Part of a small language model's weights.
Size: 10 layers, 6 heads of 32, MLP 1152 SwiGLU, vocabulary 2675.
Architecture: rotary positions, no biases in attention or MLP, untied embeddings.
Training: a variant of Adam for these matrices, 132M tokens.
Each number is 128 + 32 x the weight over its row's rms, rounded and kept within 0 to 255. Layers, rows and columns count from 0. The size above them is the row's rms in percent of the matrix's.

# layer 4 MLP gate, 1152x192, rms 0.0761, rows 37-48, columns 0-191
size [ 95  92 119  88  97  94 114  87 103  83  84  92]
[[140  95 148 140  48 132  94 129 102  80 118 119 145 177  78  96 104 103 176 132 134 115 124 149  62 120 135 109 124  44 137 126 134 117 163 146 126  84  93 112 152  93 106 166 156  68 135 114 105 139 124 152 132 133 165  81  98 117 123 184 164 102 118 147 148 101 145 125  18  96 118  71 119 147  91 139 110 176 116 135 106  73  91 149  59 179 163 133 112  74 108 112 123  56  82 108 135 132 102 167 116 107  56  67  92 138 144 107 140 128 121  92 114 126 167 134 153  91 104 152  92 133  98 139 118 132 117 127 123 154 108 121 179 119 169 119 105 103 183 126 158  67 120 101 158 150 159  67 133  95 123 154 144  90 118 161 172 115 162  89 125 140 138 162 133 148 169 210 145 104 140  96  98 141 125 202 207 121  81 132  93 160 153 123  92 148  94 147 142  99 125 114]
 [118  59  78 110 119 150 155 164 125 109 139 105  96 103 156  91 154 142 138 142 154  85  84 159 127 142 102 144 125 197 119 194 110 183  96 213 126 126  90  96  44 126 175 120 108 134 152  91 103 118  97 102 117 131 138 132  97  94 154  60 134 153 125  76 163 119 168 130  95  97 114  86  97  86 146 118 135 116 148 133  96 133 179 118 137 185 166  56 134  98 118 130 112 175 143 174 158 131  65 119 124 144 154 138  93 171 128 128 135 131 102 128 112  99  70 193 184 116 138 165  62 148 106 115 121 107  91 111  98 115  51  99  98  94 105  80 164 147 106 131  96 179 102 182 143 129 108 140 165 125  65 185 134  83 153 135  77 139 141 130  73 105 194 143  91 127 113 108 145 123 124 114 143  63 157 135 141 112 158 113 171 136 126 140  99 161 151  90 118 127 167  80]
 [ 64 167 204 101  66 158 166 122 133  92 117 126 174 114 128  92 148  87 141 134 111 128 144 155 160 219 130 124 122 143 123 111 137 126  96 105 110  82 173 152 170 170  99 126 101  97 128 154 117 106 128  82 157 121 130 182  76  96 130 155 124  69 129  68 145 103 106 116 141  73 103 110 114 187 127 118 114 134 140 111  85 126 133  98 184 136  93 129  83 155  86 132 137 153 107 102 109 106 161  57 170 147  97  97  93  93 115 121 117 113 104 165 117 116 107 132  82 148 115 109 172 139 151 120  74 122 117 100 123 140 165 114 160 111 125  99 161  90  61  61 110 115 121 206  93 164 122 104 169 164 114  77 144 125 116 152  91 115 116  71 153  85 139 144  61 132 119 102 114  65 161 127 228  99 111 151 136 146 116 166  78 160 164 138  65  88 164 136  89 136 138 161]
 [117 196 141  46  74 101 154 124 137  41 120 154 135 132  73 135 142 159 172 119 155 122 105 181 140 172 151 107  58 197 163 125 176 184 113  76 134  78 128 121 179 130 122 112  86  93 115 120 139 125 181 122 134 121 136 147 110  35 132 129 128 125 100 158 164 128 124 149 145 110 161 143  93 146 166 173 190 142 121 131 146 101 142 117 100 140 167  89 114 190 119 108  98 136  95 129 117  77 142 123  88  73 110  70 128 111 165 119 117 163 140 144 132  73 102 101 102 168 159 112 125 141 104 100 110 149 132  93 179 125  47 127 158 113 169 100 117  91 115 114 180 125 132 151 110 116 104  67 158 114 139 161 125 166  95 166  72 144 138  87 108  86 125 131  87 157 128 157 146 131 167 125 173 112 107 189 166 101 124 144 102 174 149 197  71  84 136 136 103 139  99 120]
 [121 152 171 139  99  88 128 205  40 110  75 103 131 115  78 144 132 115 172  76 146 122 104 174 105 149  99 130  79 104 117 122 140 113  75  88 143  99 138 145 149 120 156 148  44 153 106 129 136 110 164 119  98 115 125 161  94 146 122 128 183  98 112 121  70 138 124  57 134 145 154 148 120 120 109 182 101 146 113 130 147  86 141 128 160  92  93 107 116 126 130 171 136 137 144 155  84 131  88 105  58 103 131 154 113 120  89 128 145 102 168 168 165 116 138 140 110 123 113  50 146 155 120 145 148 108 112  73 132  84 170 149  92 140 116 137  83 122 166  58 139 145 165  81 105 155 193  88 141 127 124 135 129 167 120 134 136 131  81 150 160 126  57  51 130 142 138  70  30 129 105  91 147 191 139 105  97  67  75 147  96 159 139 136 157 125 172 112 140 157  81 125]
 [135 144  95 162 167 177 165  87 180 203 102 123 104 185 111 145 163 100 125 163 136 134 180  99 101 158 132 104 174 106  65 113  54 123 147 152 162 159 121 112 131 126  95 122 140 152 179 121 125 169 135 181 182 163  84 117 121 175  77 126 133  96  91 136  89 114 140 152 136 172 127 129 211 119 139 175 144 152 144 108  76 101  98  60 118 181 135 144 151 179  61 137 100 151  86 140 108 130 112 120 129 172 199 115 112 114 103  76  86 139 154 120 127 117 136 113 155 108  79  72 147 134  63 126  93  90 126 193 157 142 148  83  94 173 150 150 127 116 127  77 148 105 187 110  68 163  99 137 131 154 156 174 118 152 153  96 172 101  96 128  73 115 117 148  72 108 154 137  67 138 129 130  72 146 119 115 142  83 148  86 136 129 133 173 153 134 127 123 127 161 159 116]
 [107 151 144 151 164  98 148 120 125  71 121 143 124  82 134 119 156 129 119 153 117 163 111  99 161 118  72 163 172  80 169 125 124 145 179 158 171 187  93 118 187 123  87 130 129 115 152 102  97 110 147 139 135 118 166  84 113  80 162 174 107 160  99 164 124 155 140 107 142  91 129  93  83 114 152  87 188 206 130 172 156 121 146 108 104 147 150 100 107 140 117 119  98 142 121 111 153 136  39  48 125 152 151 193  44 108 133 111 151  84 113  89 159 135 112 108 144  88 211 146  54 100 127 132 103  75 131 153 152 142  82 115  93 124  38 123 133 106 163  89 136 124 123  78 135 107 126  87 153  98 116 142 144 124 131 111 188 115  97 144 138 133 128  95 133 159 128  86 161 101  80 143 114 133 107 130 112 112  23  81 126 100  87 160 183  95 140 148 113 124 109 123]
 [131  89 113 142 143 153 124  78 154 140 113 161 140 113 108 102  94 131 108 136  95 140  67 139 172 112 115 106 161 103  95  95 148 166 132 181  87 126 148 136  95 160  82  89 125 107  53 185 134 165 109 153 131 111 149 107  93 131 125  87 132 177  73 118 134 110  88 187 140 138  82 111  88  77 137 136  98 107 109 104  81 188 187  62 142 168 181 180  73 155 148 126 130 121 133  80 105 154  96 115 100 193 114 130  69 165 121 114 101 131 136 128 151 115 116 172 154 125 135 197 151 187  97 140 131 104  67 142 178 176 129 161 132 122  84 128 122 115 157 155  86  82 117 159  90 148 153  97 146 127 125 134  98 191 105 170 128 119  75 109 125 131  54 111 123  82 190 118 120  37 142  87 151 111 155 188 130 139 155 134 146 161 132 167  81 120 154 126 182 130 158 103]
 [ 89  95 117 142 154 151 146 147 112 161 158 173 128 149 123 140 112 107  93 129 158 108 145 177 123 116 155 123 158  96  82 139 150 160 189 124  88 164 122  53  61 119 129  89 114 162 213 132 122 139 108 118  69 136 138 130 115 147 139 103 109 126 136  69 156 117  89 194 147 117 131  69 124 175 157 171 188 136 103 116 102 144 138 151 126 131 144 154  78 146  94 200 108 177 143 159 123 152 135 130 125 163 153 226 139 162  63  64 159 172 128 103 113 154 120 139 161 153 106 131 151  83 121 122 132 116 154 148 123 119 143 164 162 139 186 150 113 142 175 110 128 197  71 143 136 158 154 186 109 122 114 140 103 158 166 160 140  72 137 122 127 120 180  76 120  55  63 162 101  95 174 151 129 169 125 180 105 129 141 109 112 148  82 173  77 140 164 140 124 145 127  70]
 [ 95  77 111 129 125  97  97 114 142 124  97 139 136  99 176 126 110  92 185 106  78 131  80 169 190 109 108 203 167 164 135 129  95  66 167 120 102 114 117 104 101 153 162  95 114 111 124 163 157 164 127 174 138 130 141 114 124 102 123 152  88  70 118 123 114 109 134 103 115 122 114  65 110  95 157 203  97 111 147 127 149 104 111 106  97 145 145 127 139 154  97 158 123 116  91  76 111 175  82 121 106 112 173 167 118 156 156 119 156 143 103 134 157 122 111 150 141 153 111 110 210 109  87 140 111 159  98  98 190 204 125 145 100 210 132  76 192 116  98 143 113  95 193 166 125 173 159 163 120 139  98 131 103 138 108 150 132  88 144 122  30 167  55  89 125 116 165 115  93  84 122 114 162  83 138 102 148 155 113 139 102 168 117  94 102 113  93 107 203 100 165 126]
 [178 108 107 110  88 124 109 108 119 149 107 111 119 184  63 110 175 128 138 155 138 169 127 100 149 164 115 119 154  80 133 117 109 162 121  90  89 188 160 170 162 112  96 126 124  61 152 126 163 114 119 132 103 121 148 140 129 146 109 113 149 111 123 125  65 108  72  79  88 156 116 147  43 132  83 135 148  92 114 136 116 204  90 137  98  84 110 122 156 197 114  98 109 120 180 160 101 160 172 170 160 123 112 161 130 152 103  94 140 105 139 117 120 145 132 128 120 130  70 108 101 143 110  90 116 199 143 154 144 131 110 175 154 107 110  80  64  84  72 162 167  88 129 128 142  92 136 147 139 164 103 133 181 108  93 122 105  69  87  68 121 165  67 164 131 169 109  97 121 141 106  96 173 151 181  98  94 175 131 136 135 229 109 145 189 122 115 112  96 145 160  79]
 [145 138 126 147 157 167 186  67 119 151 158 131 168 122  56 164 109 122 159 124  81 127  98 130 126 172 135 100 167  92 176 132 155 126 107 109 140 104 125  94 203 161 185 166 146 176  83  83 131 157 152 149  91 161 128 110 160 102 175 101 115  72 170 146 130 115  62 139  86 104 136 152 118 117 155 133 125 124 129 184 147 138 143 148 157 172 139 157  49 135 133  88 133  94  34 148  79  87 121 124 124 136 103  84  68 104  69 128 111 146 117 139 130 167 127 126 148 122 118 176 183 119 118  98  91  99 137  90 110 120  79 164 133  87 185  76 145  90  69 145 153 138 131  85 131 135 121 112 112 164 157  80  93 111 101 131  80 133 166  79 148 111  94 152  99 129 108 130 140 128 165 133 186 122  72 201 167  92 139 142  64 129 125 152 129 125 160 119 181 115  71 122]]
# layer 4 MLP up, 1152x192, rms 0.074, rows 37-48, columns 0-191
size [ 94 100 120  95  99  93 107  85 101  82  84  96]
[[ 93 146 137 112  61 124 137 204  53 102 124  98 155 102  98 174 159  68 103 120 145 118 139  84  92 106 155 134 133 111 150  93 135 120 151 164  74 123 139 161  84 125 148 120 102 139 101 112  65 152 168 103 116 127 136 137 104 160 131 164 165 140  69 121 153 117 133 109  57 154 119 113 168 175 110  81 155 155 106  74 162 118 120 177 158 106 106 148  93 117 109  84 113 176 143 141 125 111  88 183 120 130  76  73 153 122  79 142  69 187 200 123 148 154 144 130 154 140 148 109 113 183  77 108 105  88 151 133  98 124 101 115 113 130  89  59 156 141 141 200 138 113 131  85 127 122 132 109  87 123 145  63 140 158  91  94 161 197 107 129 200  89 118 203 121 116 107 169 114 117 143 130 112 102 111 156 180 131 118 149 149 101 151 165 149 139 164 178 127 109 106 191]
 [182 124 110 135  91 146 105 155 105  99 126 138 112 105 116 107  99 131 219 145 141  88 118 130 120 154 143 144 174 158 133 116 152 147 103 162 154 129 150 129 136  84 152 159 123 125  74 204 101 138 156  94 181 160  99  89 167 206 143 131 148 131  84 180 122 146 148  92 141 107 138 154 148 147 121 111 102 158 165  72 145 107 162 201  47 127  79 117  96  65 116 155 138 134 124 186 172  83 142  47  84 122 213 144 119  88 134 116  69 120 128 176 136 119 156 126 146  86 165 119 146 187 140  97 125 142 201 101  90 213 149  91 117  87  89 111 135 155 139  74  91 172 131 134 128 125 140 171 122 108 168 108 136 129 121 101 105 168 160 173 152 146  63 150 120 182 166 153 162 151 171  97 143 108 150 146 135 153 141 137 159 148 111 137 159 124 148  99 111 153 141 137]
 [118 147 137 125 107 188  93 158 129 131 111 137 144 169 136 143 107 133 193 147  95 139  53  85 113 149 115  92  91 191 143 108 107 155 140 182 143 119 140  68 177  97 140 119 117 113 127  94 142 143 137  90  94 104 149 141 116 145 160 109 167 143 110  95  32 123 152 126 180 121 165 177  84 142 178 125 164 134 184 166 116 122  57 109 168 162 140 111 125 172  89  92 136 125 160 134 191 122 117 135 153 130 143 182 145 110 136  81 131 136 129 175 100 124 119 149 116 102 137 114 171 183 157  93 164 168  76 147 185 144 129 102 103 156 136  93 116 119 111 156 179 158  55 120 169  85 196 153  99  97 119 118 167 107 187 130 137 173 127  79 137 134 103 121 125 225 113 128 127 159 184  83 107 150 153 143 115 120 118 100  62 121  95 132 150 186 177 112 137 172  95 108]
 [ 93 117 143 165 137 131  84 127 119 115 109 102 167 162  96 121 108 119  90 143  96 137 130 103 137 113 154 191 153  97  86 115 118 122 132 162 150 162  89 183 100  86  81  91 229 137 155 145 151 160 117 142 165 115 188 209 111 126 133 136 118 102 149 115 129 121 176 110 135 126 116  90 160  71 135  71 114  98 152  90 170 189 146 101 120 108  95  99 108 124  99 148 134  99  91 122 208 166 112 174 133 115 137 144 107 141 125 189 122  65 151 189 156 111 143 135 126 106 139 121 114  91 153 134 152 154  56 139 150  94  81 164  84 102  74 120  95 130 158 107  99 108 166 123 215 168 110 128 104  72 126 101 176 112 121 171 125 133 171 156 142 162 193 116 132 108 176 148 141 116  79 106 107 111 132 101 138  86 148 112  93  92 117  78 207 134  81 137 111 160 141 192]
 [103 101 140 104 194  90 117 189 151 104 137  88  95  70 136 112 110 128 118 134  93  83  96 166 163  98  60 124 138 153 113 177 188 144 125  94 125 102  91 119 140 165 132 146  89 136 105 141 146  99  73 120 100 130 165 107  86 109 127 101 151 112 130 105 176 127 152 113 121 144 111 145 184 135 200 144 159 185  88 105  67 156  97 113 100 177 182  87 170 139  93 107 163 101  92 143  81 104 129 182 116 125 141 141 157 135 142 129 167 125 105  74 122  61 151 122  79 117  90 157 169 117  91 113 166 148 144 106 123  98 106 186 113  66  83 129 190 131  92 111 156 144  53 147 124 184  67 183 126 152 166 173 150 110 122 127 110 114  99 101 152  76 119 123 119 180 185 145 164 118 122 123 145  92 130  93 161 127 123 162  63 141 120  94  88 126 173  82  73 144 125 113]
 [130  88 108 143  71  92 133 158 133  82 123 160 145  91 137  89 124 183 127  76 160  90  81 143 136  92 148  92  82 157 152 169 170 128 126 138 104 157 135 130 135 151 170 123 113 118  92 153 136 140 142  98  57 137 172 134 154  94 161 102 173 137 134  91 192  88 116 144 100  92 137 109  82  87 110 121 147 119  99 132 163 133 151 156 114  87 160 122 105  81 134 123  97  88 164 165 123 137 110 108 159 109 103 122 187 174 124 193 195 177 115 111 118 159 177  99 179 190 130 174 118 108 188 168  92 127 160 131  98 104 149 162 103  68 151 112 159 141 186 134  83 128  98 155 162 116 198  83 148 114  98 131 108 141 119 168  48 135 141 134 168 120 129 107 147 135 106  71 163  83 125 139 152  91 157 140 144 174 148  63 157 150 108  95  36 166 129 156 149  76 104 127]
 [176  58  88 146 232 127 127 100 122 160 147 163  93 142  49 132 105 125 149 145 149  88  92 168 128 102 132 141 160 125  97 111  32 161 136 125  89 170 127 142  86  95  99 122 170 147 164 125 122 100 167 142 139 173 137  87 110 154 127  93 144 128 131  54  97  95 123 185 118 131 187 114 129 154 136 156  98  90 111 136 122 146  81 144 131 115 114 189 126 146 118 133 148 103  44 166 140 143 208 175 173  91 111  69 145 136 101 153 102 160  95 129 145 126 116 129 129 189 129 136 165  93 138 113 150 205 156 151 118 144 139 144  98 169 158  87  97 104  99 144 116 108 111 124 102 171 146 154  94 142  96  89 167 147 124 125 106 117 175  96 120 126  84  68 124  56 145 156 125 118 160 163 163 149 185 144 169  43 132 121 175 167 119 131 128 123 116 116 124 128 124 125]
 [ 88 159 141 144 114 137 171 150 126 174  98 146 161 176 153  73  76 111 153 111 108 163 118 143 107 129 136 103 106 147 140 112  89 209  80  75 147 106  70 123 146 145 176 199  98 116 184  95 114 141 148 147  91 122  74  89 120 167 146 113 103 148 116 149 131 130 201 127 112 129 134 123 133 111  94 154 155 137 158  84 108 101 120 120 133 108  94  75 131 163 149 148 174 132 130 101 151 102 166 151 133 117 154 181 125 146 108  90 100 121 138 106 146 107 133 152 127 106 205  95 125  86  53  87  99 128  97 124 137 147 105 169 154  95 141  80 130 146  80 162 115 106 136  95 173 190  58 107  78 177 132 156 167 137  96  63 162  88  95 138 107 115 116 158 124  92 121  91  97 110 168 125  84 193  82 140  93 166 136 132 188 143  78  71 153 127  50 109 128 163  88 101]
 [173 157 127 123 110 113 116 103 175 132 132 112  79 138 105  74 167 165 119 128 116 130 109 104  95 149 124 136 121 154 159 138  66 139  78 100 209 153 154 135 171 143 105 171 144 108 126 100 146 169 102 118 160 156 132 118 156 105  99 127 123 152 103 193  97  95 110 125 125 140 143 200 115  74 152 107 102  98 136 174 166 110 146 140 138 111 115 116 165 121 139  75 101  82  94 102 119 129 105 122  50  90  92  70 100 100 183 175 134 109 150 134  94  82 174 102 160 112 197 129 156 157 114 152  68 160 146 169 145 114  98 150  86 144  86 114 150 121  94 150 156  93 181  65 140 144 123  37 156  97 170 149  71 150 121 128 147 153 105 142 131 151 120 172 128 155 181 130 183  98  98 120  93 126 113  82 208 164 148  88 172  91 148  57 160 131 125 138 141  97 102 180]
 [160 194 142 123 162 189 145 143 153  96 103 105 121 156 116  70 169 156 135 115 168 127 162 187 158 115 139  99 111  51 147 127 166  63  82 104 178 128  99 106 104 113 139 150  99 114 195 144 160  52 135 127 156 136 130 126  74  80 145 134 166  55 124 109 127 127 134  81 131  63  58 111 121 203 103 130  42  95 167 169 170 129 195 104 119 181 161  92 117  89  74 175 122 155 111 160 187  79 138 168 162 151 132 109 115 118 136  98 147  88 142 119 112 180  92 119 121 162 112 107 152 126 161 101 124 168 145 153 152 128 118 165 143 135 106 112  93 121  97  83 118 139 157 164 136 150 116 104 165 144 108 111 112 138 113 112 117 115 144 137 127 147 165 125 142 187  73 135 148  89 139 121 129 136 119 120 110 129 166 142  85 157 158  51  46 120 121 133  79 137 138 111]
 [123 137 119 154  84  67 136 131 115 109  12 136 139 197 133 139  83 167 123  71 175 147 103 114 119  95  98  76 159 128 135 158 147 129 110 155 138 136 170 117 112 122 117 101 108  89 119 218  89 165 117 181 104  76 124  83 145  75 142 161 129 119 151 147 132 111 123  72 122 190 156 195  97 104 132 207 166 152 149  94  90 123 125 159 131 120 182 164 147 122 184  74 115 122 118 123  99  82 100 183  85  84 137  79 134 139 112 141 193  66 134 160 132 142 129 140 162 148 126 143  94 139 128 162 132 151 106 160 123  61 158 129 142 154 140  94 147 161 136  89  95 103 112 119  90 109 116 106 117 144 145 126 108 116  80  80 112 129 107 101 150 125 128  63 184 102 167 107  76 126 124  96 108 118  74 135  77 128 123  89 150 110 142  90 120 121  60 114 113 182 153 155]
 [177 111 109 139 136 149 190  71 111 153 109  78 107 145  89 135 120  73 152 157 127 142 130  60  98 141 158  76 109  71 159  70 139 178 118  88 147 107 140  48 125 180 159 213 169 103 167 170 108 132  89 169 126 137 151  72 134 100 127 143  85 116 139 117 136  62  90 162  99  70 157 129 105 106 132 179  99 116 123 166 106 141 127 141 153 125 162 177 118 112 120  91 122  92  92 147 107 121  90 135 148  59  88 132 183  97 128 151 122  97  46 100  90 145 146 134 108 143  93 156  82 130 124 100 136 151 133 146  98 148 143 116  99 126 142 139 132 146  90 165 135 145 142  89 109 152  95 153 128 156 124 146  64 132  87 103 142 128 154 100 123  95 125 172 146 139 108 123 145  99 165  27 148 142 149 121 126 142  80 150 122 174  71  97 168  85 175  99 160 170  82  77]]
# layer 4 MLP down (transposed), 1152x192, rms 0.0716, rows 37-48, columns 0-191
size [ 92  93 115  92  98  95 105  88  98  86  87  96]
[[154 150 130 129 152 109 167 176 157  87 121 138 113 130 166  80 132  94 144 100 151 119  78 164 123 157 158 129  96 139 112 129 165 116 152 158 140 159 207 103 113  96 106 125 135 117 119 164 125 105 158 122 202 147 131 198 126 146 121 101 121  98 127 101 119 143 210 115 103 147 180 157 144 154  93  71 183 118 138 122 193 124  60  75 138 138 110  99 104 111 113 134 119  77  88 106 113 110 167 173 132  92 100 157 149 190 166 129 132 154 122 135 117 158  65 141 152 161  92 135 146 223 128  91 184 132 120 115 125 122 145 115 129 104 140 125 230  79 129 119 104 172 155 163 148 136 180 123 108 159 168  91 167 101 132 112 128 137  74 179 129 146 151 187 164 122 142 180 126 133 197 182 111 147 113 119 143  57 121 192 168 113 145 116 148 118  79 172 148  97 153 126]
 [ 54 155 125 112 161  91  91  93  98 143 168 180  66 138 207 107 169 133 154 120 132 164  90  97 164 139 167 145  72  73 146 189 111 118 111 116 199 148 136 185 132 125 163 144 164  92 142 184 166 180 162 161 120 103 144 124 174 157  99 173 132  73 117 142 106 110 115 131 110 112 103 153 105 136 139  92 103 114 129 150  64 138 133  61 134 162 119 127  71 137 109  80 111 168 155 140 110 108 129 126 155 162 127 121 141  82  91  99 120 123 148 125 172 200 136 116 115  89 125  97 113 183 112 110 124 158 150 152 156 112 183 135 148 207 151  67  99 134  87 172 153 107 184  66 110 181  69 118 131 182 125 144  79 105  97 134 119 137 114 154 204 149 138 105 117 148 144 148 160 133  71 126 160 156 161 108 111 179 142 139 113 143 124 165 171 139 121 121 102 126 108 164]
 [165 162 132 122 118 155 150  99 119  76 100 101 121 120 146 149 120 153  61  96 130 137 129 141 195 150 113 164 142 131 156 127  88 172  59 155 155 114 203  98 175 159 145 120 156 173 163 130 150 121 125  52 145 147 148 126 147 148 138 135 134 128 149 105 157 121 107 188 159  98 125 113 139 182  88 138 111 127  63 152 166 128 124 112 125  99 111 157  91 148 146  77 133 167 147  94 110 122 135 135 142 194 109  81 107 108 109 140 143 167 180 133  97 149 121  98  61 171 144 171 139  87 115 140  32 101 134 128  69 172 135 128 200 126 135 113 154 126 119  76  71 109 114 157 136  67 101 143 149 215 121 142 156 142 159 150  94  60  80 132 144 117 145 117 149 153 157 129 136 128 119 139 170 192 152 130 110  92 161 112 118  64 145 130  95 126 222 183 146 128  94 157]
 [109 130 170 131 140 137 111  83 159 137  81 134 133  88 118 112 124 157 112 182  95 106 101  94 138 144 128 150  88  87  89 113 107 119 224 100 165 160 157  58 145  67  88 122 111 139 123 120 176 127 105 197 181 143 143 133 154  97 139 128 102  81 161 153 115 149 185 142 127 138 158  96 145 103 169 171 129  86 129 165 108 142 101  98 180  84 111 103  87 152 144 167 168 159  57 167 109 129  83  79 135 120 145 167  98 147 114 149 149  72 119 161 149 140 125 198 155 110 134 102 126 123 107 170 103 158 140 177 114  78 100 125 152 131 134 176 105  67 149  82 107 103 152  58 165 108 138 137 120 101  87 145 139 113 100 171 104 135 119  97 112 159 125 104 101 176 176 130 144 105 156  90 159 168  57 118 146 147 155  40 142 104 142 161 157 145  52 131 105 184 126 159]
 [113 152 152 171 146 166  81  92 121 125 170 123 144 135 109 166 124 114 169 127 158 122 156 141 199 100 147 100 132 108 152 127 129 159  90  94 138 207 169 123 130 136 183 136 215 156 174 138 151 133 131 137 113 130 143 161 163 120  90 130 152 180 194 124 163  95 105 128 146  14 130 131 127 138  99 139 123 172 159 138 109 113 155 144  88 101 161 125 155 120 137 135 186 149 214 189 117 166 164 159 124 164 104  92  88 129  82 123 137 176 114 128 168 121 129 160  93 132 171 155 103 167 149 109 102  89 158 161 106 185 116 159 117 151 148 153 135 155 160 171  58 107 145 103 163  75  97 186 102 179 161 146 154 122 112 195 141  99 188 133  85 166 154 157 166 155 122 159 169 156 163 117  78 104 126 149 116 143 156 157 136 125 173 111  91 144  93 175 141 131 119 171]
 [146 116  32 112 109 165 150 139 144 150  84 118 127 127 166 181 122 128 146 133 135 133 143  82 145 129 158  18 128 159  94 120  87 164 136 121 134 144 172 103  81 192 158 143 118 153 144 154 100 144 163 206 132 183 112 124  94 112  89 158 132  91 123  60 132 119 104 122  95 134 137  93 114 154 157 158 137 140  90 100 142 159  92 152 134 163  71 179 123 137 101 163 137  80 104 141 166 153 168 101 111 147 119 110 102 130 111 138 129 136  98 125 109 119 135  51 179 139  77 181  95 112  81 159 105 126 150 153  52 154 141 117  76 137 195  92  96 113 138 123  88  55 136  86  69 166 132 147 168 134  91 169 115 201 126 108  93 125 111 117 118 132 115 130  99 135 140 148 120 124 128 178 127 162 113 108  91 154 128  52 130 150 180 159  81 169 130 193 144 133 136 166]
 [106  80 126 132 122 108 129 137  83 170 114 173 125 138 124  88 116 173 104 121 119  79 159 147 167 138 154 142 115 142 161 155  92 139 206 144 104 201  97  86 141 206 127 184 155  70 138 130 126 127 148 160 114 147 172 143 152 135 152 137 132 125 132 157 148  94 137 116 107 113 117 134 116 141 127  98 101 109 160 206 137 196 131 144 128 144 146 164 141 151 107  81 157 141 101 157 142 145 115 120 138 174  87 163 135 116  90 133 106 143  93 168  78 179 145  87 248 141 113 128 107 174  88 111 125 107 116 110 122 119 119  84 102 142  68 155  97  93  94 129 171 103  96 115 125 219 106 108 150 142 110  80  63 144  71 102 101 119 127  80 160 117  94  97 138 147 134 153 125  83 140 160 141  73 153 179 108 145 110  54 186 130 184 162 150 115  79 139  66 142  94 144]
 [214 137 181 134 144  87 107 164 120 126 143 111 158 107 121 151  94 139 152 127 139 106 170 192 182 101 133 130  94 194 195 150 109 118 117 144  69 161 148 108 138 132 120 144 155 111 167  40 102 166 176 130 100  72 183 143 144 135  82 139 162  96 150 168 126 120 136  87  96 154 126  89  83 138 130  89 151 153 120 167 141 105  79 163 177 152 105 147  97 203 201 167 135 158 140 129 157 120 155 153 119 164 116 105  90 138 182 123 169 134 134 134 147 139 135  85 143  72 156 156 114 100 197  91 118 201 161 125 113  87 137 136 125 126 113 111 153 109 144 144 178 151 140 146 130  82 170 182 167  90 163  61  83 145 157 111 114 146 193 154  98 130  96 101 129 105 119 167 116 143  91 138 118 144  90 150 163 111  81  79  88 127 106  81 133 125 105 160 122 154 121 185]
 [137 126 122 146 136 125 142 135 108  85 159 209  84 202 140 117 187 106 170  78 129 115 101 144 106 170 164  78 136 140 189 176 130 184 180 184 125 170 128 103 178 102 115 154 158 134 195 161  19 112 110 139 111 127  85 141 114 149 113  94 118 137 158 112 121  98  99 164  97  85 113 102 114 128 119 192 120 135 133 109 131 170 112 135  71 119  91 170 107 172 108 175 131 149 188 119 134 156 168 129 145 177 102 148 126 105 133 156 126 128 111 157 101 164 124 142 188  93 106  98 115  71  95 129  74 129 120  99 161 148  98 129 130 129 202 133  90 163 141 169 150 155  81  89 126 139 111 130 109 141 112 123 123 142 130 109 161 111 117 173 114 152 145  70 130 114  96 165 185 155 109 130 131 155 138 150 144 101 124  26 119 128  92 114 185 132 172 148 119 210 111  98]
 [130 162  97 116 172 140  91 143 188 159 110 121  99 134  87  92 135  94 107 139 168  64 207  61 131 117 143 174 150 110 130 156 132 103 156 126 151  74 150 140 161  77 153 111 145  86 208 138  87  89 107 153  91  90 158 133 157 132  94  97 116 166  99 117 153  80 169 124 141 168  99 123 172  86 115 158 146 171  96 133 136 183 128  90 126 104 134 133 151 132 113 144 139 102 138 148 127  89 100 160 136 131 109 136 142 146 151  97 122 123 175 145 142 159 150 108 146  89 115 157 148 159  85 129 173  92 155  79 170 153 152  76 155  97 150 119  97 151 114 234 151 100  59 156 104  87 120  92 118 165 142 124 175 141 118 137  77 148 156  80 108  84 152  42 126  70 130  85 123 150 175 114  94 119 117 123 141 191  74  64 128 157 112  93 110  60 116 117 164 105 126 135]
 [ 86 116  74 120 125 141 145 160 159  63 125 135  54 133 130 129 152 182 159 118 188 126 106  91  96 131 115 104 142 148  50 189 162 134 150  61  95 151 147 108 141 117 105 175 159  98 102 103 114 143  71  86 122 107 116  73 134 152  91 148 173  80 141  72 145 151 146 121  95 202 120 149 110 131 206  88 150 199 147 156 127 146 139 149 113  88 100 109 123 130 117 138 113 170 132 144 119  96 155 181  42 138 136 154 121 118 105 127 111 141 136 125  82  96  94  95 134  42 160 132 109 114 159 111 101 104 104 126 110 101 141 158 116 128 135  86 105 115 128  91 148 109 174 146 134 122 103 114 189  84 136 188 133  92 133 103 160 141 133 126 221 119 143 139 145  99  90 123 132 106  83 121 100 134 151 165 153 117 121 171 110 133  21  69 113 128  99 177 133 117  98 113]
 [143 152 145 166  98 144  58 130  94 105 175 134 135 175 153 100  82 135 142  76  90 217  92 206 163 156 106 111 102 131  62 162 153 153 108 124 134 186 132 158 111 107 136  92 150 144 140 122 168  63 213  91 181 106  84  44 133 167 154 149 130 162 117 125 126 121 174 127  88 175 133  71 173 150 122 101 128 127 159  93 113  85 194  68 148 128 205 132 106 129 126 102 156 115 103 153  91 140 135 156 152  85 151 135 132 131 137 140 122 119  89 126 122 102 116 103 100 166 161 163  83 100 160 135 120 125 128 104 136 133 189 104  97 109 147 131 139 107 150 152  85 186  72  98  89 169 125 184  96 143 113 113  90  97 195 151 156  97 127 127 148  96 123 136 145  80 144 126 107 144 132 123 204 126 155 124 120 113 120 145 152  74 126 126  85 138 137  96 166 159 172 136]]